config = dict(
    n_layer=12,
    d_model=640,
    n_head=5,
    n_kv_head=5,
    head_dim=128,
    d_mlp=1920,
    vocab_size=16384,
    activation='squared_relu',
    norm='rmsnorm',
    norm_place='pre',
    norm_eps=1e-05,
    positions='rope',
    rope_base=1000000.0,
    rope_fraction=1.0,
    qk_norm=True,
    attn_scale=0.114,
    bias='none',
    tie_embeddings=False,
    parallel_block=False,
    extras=['capped logits'],
    init='uniform',
    init_std_qkv=0.0173,
    init_std_o=0.0,
    init_std_up=0.0173,
    init_std_down=0.0,
    optimizer='adamw',
    lr=0.00108,
    lr_mult_up=1.05,
    beta1=0.9,
    beta2=0.95,
    lr_head=0.00594,
    warmup_steps=369,
    schedule='wsd',
    decay_fraction=1.0,
    decay_shape='linear',
    final_lr_fraction=0.0,
    batch_tokens=131072,
    seq_len=2048,
    doc_mask=True,
    train_tokens=477100000,
    steps=3640,
    dataset='wikipedia_en',
)
Each number is 128 + 32 x the weight over its row's rms, rounded and kept within 0 to 255. Layers, rows and columns count from 0. Numbers have three digits each. The size before them is the row's rms in percent of the matrix's.

# up: layer 2 MLP up, 1920x640, rms 0.0306, rows 1716-1735, columns 320-479
# down: layer 2 MLP down (transposed), 1920x640, rms 0.0245, rows 1716-1735, columns 320-479
up1716 095:107146103180100173130108134146058138148136171140111126160115136155126139156143175148156126144082089153144076141085096196126154117104109141169108131105134129140091079148111132112097103157077088148164124230081143092195106106139136154154195175171163172160177168165114116208149125106150114112139118137169133102198118087130151083116163179091137128098143133114093129193167109154157107162136127166134091110097156140198165146112139165130105090112201128124143139066150166112141153147156165
down1716 101:122114080136230128183160153167151133114191108137163096117073084134120118132185079132131146117149097149125130119123126119083123163155212179152091110136151137094081159131075099095114093137131159103149156125092120184149130121147147153118161117153100127145129124118163173094132121168119168122080173083099140145108110158141107128114126118084112135124145098214137107142094114070072114172137124127177106154162140113169180111106108102104129130116154095131157110140150128136092065184145160
up1717 096:148153136076113152139139129153142088071152157105130067125117179137108120111088123100142127094073136148107101074158166112059124073151079103109072110200126167125139077180095178149113106080161113067134156195137087123089056173121205143103153131127133159115111115234131128105078095171149136116178123132078128112136105128107160106087148092135103095145133129110125091152149122077072112124142177133157095160156177094115154161074080114121120190141154074131128145140114118078134141142144093
down1717 100:149182097063057136141149110160100133129095141119100089117169098087073153092122120137095144104132111099114121122109112101136174094141101083170141164132105096138108133150143155118163081072174129187132126103131075109078086103130084138072111120171098145107108146118102187184163101135123136171128167171088107128159109109086171163094109107182160152096142155178118104145085185131121180056095147119125110132109187174076100139059092117098178127146042107072160101145069152106117072068124060
up1718 090:138084152139097121170115079150155115117092149144129140176106137150153106066144114141148149119155111103126082145147143111120081112138098087107098193151133154109118112160127173150131042159052154111183149175133169140141148187123103166128159149145210198099129075129133090134100113120110168134113156123137150125113163128173194090132170131142174055134107124131117142134091132162070121090125082136096105114077133129138159066114116102153149101170122092085066124155120134117038181147135138
down1718 087:133173115117137102063174152132099153100111102173095134140131049173157101186136105112177114149154103127112096179156156087113143091149132107106159131148099105124076095104129088110139147176143125138121098096129178092134107107117085178183151155104179052182123160145151177122114111154095109108176153154154104082103182062167155195142075118143110148066151122118149084089121075158139102122122125086100151116139127075087158133120078102098128164169150101118141120144077101128132154170111058
up1719 106:156140113148185135189116166111118076161119150146172131112141132113097129099155112112156172112119155173073174159177149148186119088149143152168113064087147156088122166067107205124190108139155185146101107109105115103106110054095140123156143132156125218133145089134128098153095126139168108087089073131098093098134115132152107112124157153102091073111108158163107095113108123147082181171205068128142034102103158154181174138111128096147149153136152123102101140145143149123110111155096122
down1719 103:162135147161109184112095135133160120149067039139173201129130047147083155173068157144105133101143217062132097074122159130109125124141114112116077124122157166149129062128106091098180137139135123105182130119150133094086146153084138128049199081157095142117167095099113127143142166132144161109118136125111143121161070145108180116185133082115133145149107111150069139110132125140100123131177150101126163139120136081194123132137115094136056101119149097135126183093109201147126174130207054
up1720 105:166151131132178163137130139104113129173122183204156097122075116110099139150128085138152126126106115068204117110120106115108128141129126134136139165112129109123116111151097149080124148090142198134152100122112070121121155161130148150069182131134140107137121129106131114213166181086102089160177095151140092177114164148081129107099143138099107134087108089115193135116160113161129084046054175088149108106119179168146154083132100106099068080146119131165157160040164110102062151113106148
down1720 112:074128109076112118115107154098172169092188128148155111103140111115154154144122156177132064131138159120128140117173101106088126114108098123149148129130114089057103081197129106176158099136098187130052121131153210103092186143120077079098106133138158185157126128099151158103080127101110160127152123147079072115081138146080132113142144108130122092201131130108210143131093186064106099117103137178104163156151132123137156133121114084178075124130115135126126142127109117126089121091144163
up1721 102:147101134104149143130148110131120135122130164182078105086058203086149097125148140106133158081138091108104109161127159125166142160126129114100125136108210090092095120121145194138112113145104082159120130149134156095142111134098091144155156117156163148144086099133114121149172064106152147134169171145091183051117130151086118154137187133119138171101123121165127096140125126104173140169138159193153141062123204133148141195121130061120145099138128132112115118111110128090143098168220117
down1721 104:198177148107047152135105149144106135163157100117122165141122156133125162063063086137099138147119168115126085117051134176089116117186157142120139152158126110096161145170095144133079116103096163162099131128102073111125100123134139165169110119137136142085162182145157126102160138129074100115092120133205091156109113122102156090177108152170156139157121063138135112075150158160127157115092124087126176154124115119131129124163127106126206076086099076189112082199146104158150168170142080
up1722 096:184109106142144144147174121124129154156079143142138110119064110139117141107097131101172165165130152058148126082123121131131100136111104108126126099083125087161106167095049186146169193112150118147126191153105090193146086105152113104125176123138113143096223127175089121111094082154172121134079110040111165050094141130165114121143127123093102111118076111096117149140096135096026092108167133055083156085141073131155150113156188138127133100109157107120198160116071126136072182125104112
down1722 090:129109104130115095129113137089090117118111064104149117120143213122149097163114124067101115121062152140080100123119119102137130129103130120136129089175114137115156096131128155140157119067207112107117129146121089104156134129132119152249059161135094166158091159139169162166163076139071097181095168129151123170139120077143083076156098117113129076145162190089131136182100163101138112180117139138129088075137117141148143199149144132151110124057126167126184148106162130124118183120156163
up1723 112:116125157185086149129141107105119083141088141159121085156109090142130086155126146143127026101119133137131179148150098119158119141131184125185101132154126134145131155121106148156194086110120091114134092125086151159110112067123101161110148172112156116100096102105119164183106161169179126161130075142143103089102133145110130117076141165107144133124175079098103093151144164160145103162133123185116167140100173105120155072123178148138099104197134156109079107083139156143096113167160134
down1723 111:152122092088123104176140145194109089091164102134144151154101148121180105176113150128146092122190133106196161113070157130148183094092085147119078103103193200122191114111101091097148093159113140130128143152165216141188089118081089074130130099072142170075126069108110161122175148079126157110130084144136109092090101083119086122179081126140122145105126180107191162107054115169165112095121129110103188096129136121095078127163170208086131086126115155122080132115130129128111153124164122
up1724 113:210120117117113140165086153173076126144061169238085103104118221139201141213090125134157141115064127129146143151183176147133118131188131116103138111113139137088097127097158153180167140139096202123145137143071049143149106109142179111122130116120136220122132082119121079174105105140077132173141148099138143146153141126175099123082059187075119138063185101083174092104114197146140113141113111106114098099083100126154111092090119109156141116185113154134189145151122084110172121113119135
down1724 115:112115129102153120148181091111188088193183135158167107139123173133210119172129130146195145150160097140173124107113122136146156115162136112194152132169125160136178152169116096089120139103138087116166138120102186130120125095120132097079087131134098165147185072067121178185143081139148142126080119122118193157109134123099129009155118100117101090121096066090147094141083135111143194146091148130105201129103118157132069159110157183125131108159086071129180170123097110138104095116096078
up1725 068:183094155146121144175139140125124103149140202167117139167043153105109133065143146142119179150123095144143141093103110134113168140094153131127094054099104127098088148127160179196114131125148115077166144179087093125075105120120123150101140137099186150103163133113106133155121119118179178143095119140101179137144117096121112131128183189100147095098143070142211092096090174156078097157107112156096118072125177181147171115148115138126137162107136118124080097103173130127098158185103150
down1725 052:120143128115134071104097134158093128130143161146107155168137121117181177204128098127081106160073147147120122107132157189175157091193114141113109107175118096209077155162184093140142134102130064139169106190134111117201121125116154096107096134238145121107041162101101145129164149212100166189102162155094150079162176118125121116070120115123103162073120123150182075131200094085131113119097210149158081154204149141153150153146116106105131138064128102161140160096111063207189171141113130
up1726 116:109130137178094137131135125134110091084053197101186101113076133114132133183136138200120089132112132130138096201104142135166124126158126134161142162161135130171166160115102132077124145132132109142183107132091158159148071130100098129129142109159133133137126109111161182150087153112202126138157048133155088190138118136149086147110154117116100127087145147126123104144059140158113111111118108116165148180096125169160124119108154146166125181118184177177098140101068136113130114184117218
down1726 118:122193127162136128127138163113164093069135165163128141148143147056184113156153131169066133043107097086137137119192109129127103091112161080148138132160145186121165081150131131114137149143141024160084090096162011140119087168129133106097121114122155109092150072144115125066144202077151115071161090074121055211095130087104144126053167138084128131109162146089110123106040117132165135157092135114115163145090088128200151148097150147110179141140091129187118156124092108115080051112107157
up1727 090:127094100167102116121186140142114078145164136186085081165075161134207090147122168161136127093149158149130170188138158124106102166160120048118134128112111177109117101132103167180151163155152147138109173195151115117128094151104154105123187147143208093118178135104201109122094096181112147153138106167164111161215127137166180160115141140105112183096111089140156123132108155077126118135111157110124098105111122148130168095120136154124070168182147112133132138049165130127152141141121172
down1727 100:135153162108192091122078150163139056049128124103189106104189168140145149094117207120105138129086173107166128102189116117087141097178132124080100138155114122168121140172149172079181127102131148150115140123115115098144148132064165091219109183149110103124125169137106181120130092118145125153151173145137216142116106167126158152172173060142068168169143142088169188130126132078128100154087102045107105184150116154108105163096097170165116139132125113181127158141095193142107122186200137
up1728 095:168091158135072140195139205120110169149183129141155135131020152106195101151088140171097111077126125087182140150115199088123158138134126132177163089145046165150139144120050131145161179172138184048108122136108200145129026143127129140120136157141164142146147117104157149142126116189110153161159092124145127129137098125112075067129136185151104130125082114132204123142136140085090191087144179137123095096116173143125106153116159146130184131140151161138163105143144120121097085095136169
down1728 099:109185112178167076151072117118058169158095143144157111094146082165141165084115134133152135114152074109124119176185087137126049090160131146134151115079130132210083126167088103100138087090165110099160171177134137107112132202173109163068112174152122183165133139157098141103136044142094128156122187192140165156123138121159141092106104136150155128162168143071106093081128090182109124109194066161175093110095075130181117113132186115083144106150136139093172139162151096174092117123171112
up1729 096:131143107124157199107156154125074128121133165125120145108098136127197111134118155181111173110103089081170059168140100142145124127096106135156121124190116089112060139124112096103126145188108123116144138183096136155124096090126137123124098153120161076154103140132104068086110111102100134120162126119134076155062142054124111117149160122089110151162149063080101129121092084093148120140128123100140159172143091183160126170116115143103140182158113129153112097134127118156134129116124091
down1729 103:123140166112181130099141098137084118125111139127145173131104107100155141126116153115093120195109091037128122129115129145060087128137146212113158061146106138115156116131141098114113207182140088133138129098092153080112146121118136138124081118104084154122141147135102151170113115075133146091159088059170108087092171108117093109093137111139136134142144138123133174166132086138109107123060169109080118102141134102145127080153138104108133157185205138137106161164122141137124103054185077
up1730 103:138133126106175091106140095221102081122078138160184105097063185155179211123142167144146132135144124141123092107123167140098145180181109114165100166130067071070119165148169199139082171131176126100171070144098102118094132111148092153119142127102169112123122087117165103183109126102133155190120122114138151134078080110152073122115126131144138103125189082140140127129109110130086076090125101189129047105132101191156150121162174146144126129083125106194102133135151112178112115129149156
down1730 104:119225141179161081162145173130070135137113081162167052138084167142165140170151127142125118136138092160092167138117158151181154143116144113154118151106102118093080111114163143088120115117117127184173140103141158167169119133157155193109103122179028086085099120067171125120147099106151126063069092113119141068159154118184172126157133144120092152166141132149123144120072057136132134160115131152141131103114083137125113109158126155120077180123162131071115141098138118120119130142098150
up1731 104:110097152125082065169107074163045120063102216156146117129117099150111158118188154094188177105094115207124141148132103135175087137162122103152136086109146153164138117135156114103111134111126079123144157136119130089161137132156101164139150124111126126159169146181127109173161119132114146090087107117150166050162187171123157150105101117106168136120121116178067137132113110084118103103123108081176135101127149140137111072144137158183184088090156097136155115121115126092101150132133196
down1731 103:148134088143155133153197086147134149107089149118108103129154158115136118163151096111085123145134123069067149127113115134099112116152207211193147105078154120093115122170131120120136095163084091105112099078161173127144154131155176084107157139153158093081131101147143127083128124112116127113153123113135117190093113113162122127146152203142130151179122088118171132129111063078101137037136137107104154141094141104121144086072158117175091151174101098166141073147107081155115108182197126
up1732 108:172116136199089154179097094143130155168157139153114149120072123121186098179139082090088074169128091147121075103142140055143111115150140083118124117121153160095156131149125104106180152129142114132135075155128049163133101107103106146110166167126124092127144097064117176177129141085122088077136137173162134108185123147119113106138117135101083172081110135186087125118113149161147111049135156113098112154161222131127142153156154095112143061074160133109092151090119158134044129181113170
down1732 105:139187130150064099140108106113148146124108175092130131075172117113133135134062089177108142104140094116091082135116166061118175190131118158175143137143132165094121131054171114151188094148126121087161091157104095107143083199177140095187113181163117145104118146228145140148069084053093163095139132176076130146143092110157085149107188131179128185149121128123143154114088156112074094123106112139160162141153135175170131148109096106146168142108193152114119137130082117158107129161121145
up1733 095:112143149076130121132164128163092115102137147115117098117092161093131140127062097103204107087109139116131159112102108077119079059135184112132117130125133105116101115132161154200093172128140157097081071129086135153113062124114114091162121104100137134114150154078108122097077134103110077129172086152132055176134131120126155085156105128092102143145173137141205091127143173196016120146106115106111122088095186126111157177167124151172148207064097148156076143130114130121148142139103146
down1733 095:154181186179143164126109093191146147181132121064127128154134080125134134148122084113059116138089166087119144104089113103148144147108113158130097155143123090122165133141091107060140118158055111116125139143134083137100116129127054162181109115138190107116139093122195122090137101142135105133100162109133132107127093108090119093115162147109113151176081150113108128148122162137161180101141075136154145129161094117172154105081147108123114142039215125124121135138174050144086147084092115
up1734 099:158200111079152140126105172090176070097158212107119101131141140072102147154154112126128144109139109164129113157135134145145100165070166154088048140068097128175141135105121171142115108137181064132079147139139103177158120123123134187163123148135103175147108116126101145171089104124137097159156070146076083123093199139162120152168114133118135162153131169063176095135117121113104097109142110138154143112104157125142170123159186163103144131125127111173083149071122128123155152134050147
down1734 103:104147166122119145155115128105155126073117125122101170113137154114145088165128098150149074125100164104085218113101077135149107141120130173074105072137141102089118097131126123132122124151104117108135148146145093124135122109131156133118119088113092134111096111177118129135189103149134116141151170065160083122132194141135107115080172125147114100133129175089086142137167039097131082142169127080125113137087129092203170087175145121160113143139096132158158089161171143182120126133132086
up1735 098:101125122087079204159158136169122170104165149073131090149116110173170066091060137147166086136163111188094136117139122158067159114098101141122111120121140139086119070190088134163130074147140122094094111157120041098213169108167144151135138126147160150152155116128124091134098103104169082105114153165140109143193148133091145115150172127144094129111119043173109096136116114140055146151186113146118086091105120123127149155126088175115076118107108119124123095128119187059108092116135150
down1735 100:101142101131107142151116098131080162150105120146135141135121132163151076090142129155132110130131170154148177099162054161144156115133029138093123089158100188127164124158133131106144174169198106137097132139163157164134087148110090150159165138072114101095191127113082209097128151134134078130090091134186115136147145137042094096146137114133154096145192140158145154102115144123136132119099124117096124131124112161050115199125141100103123144096103144144120072136166204162125126094118109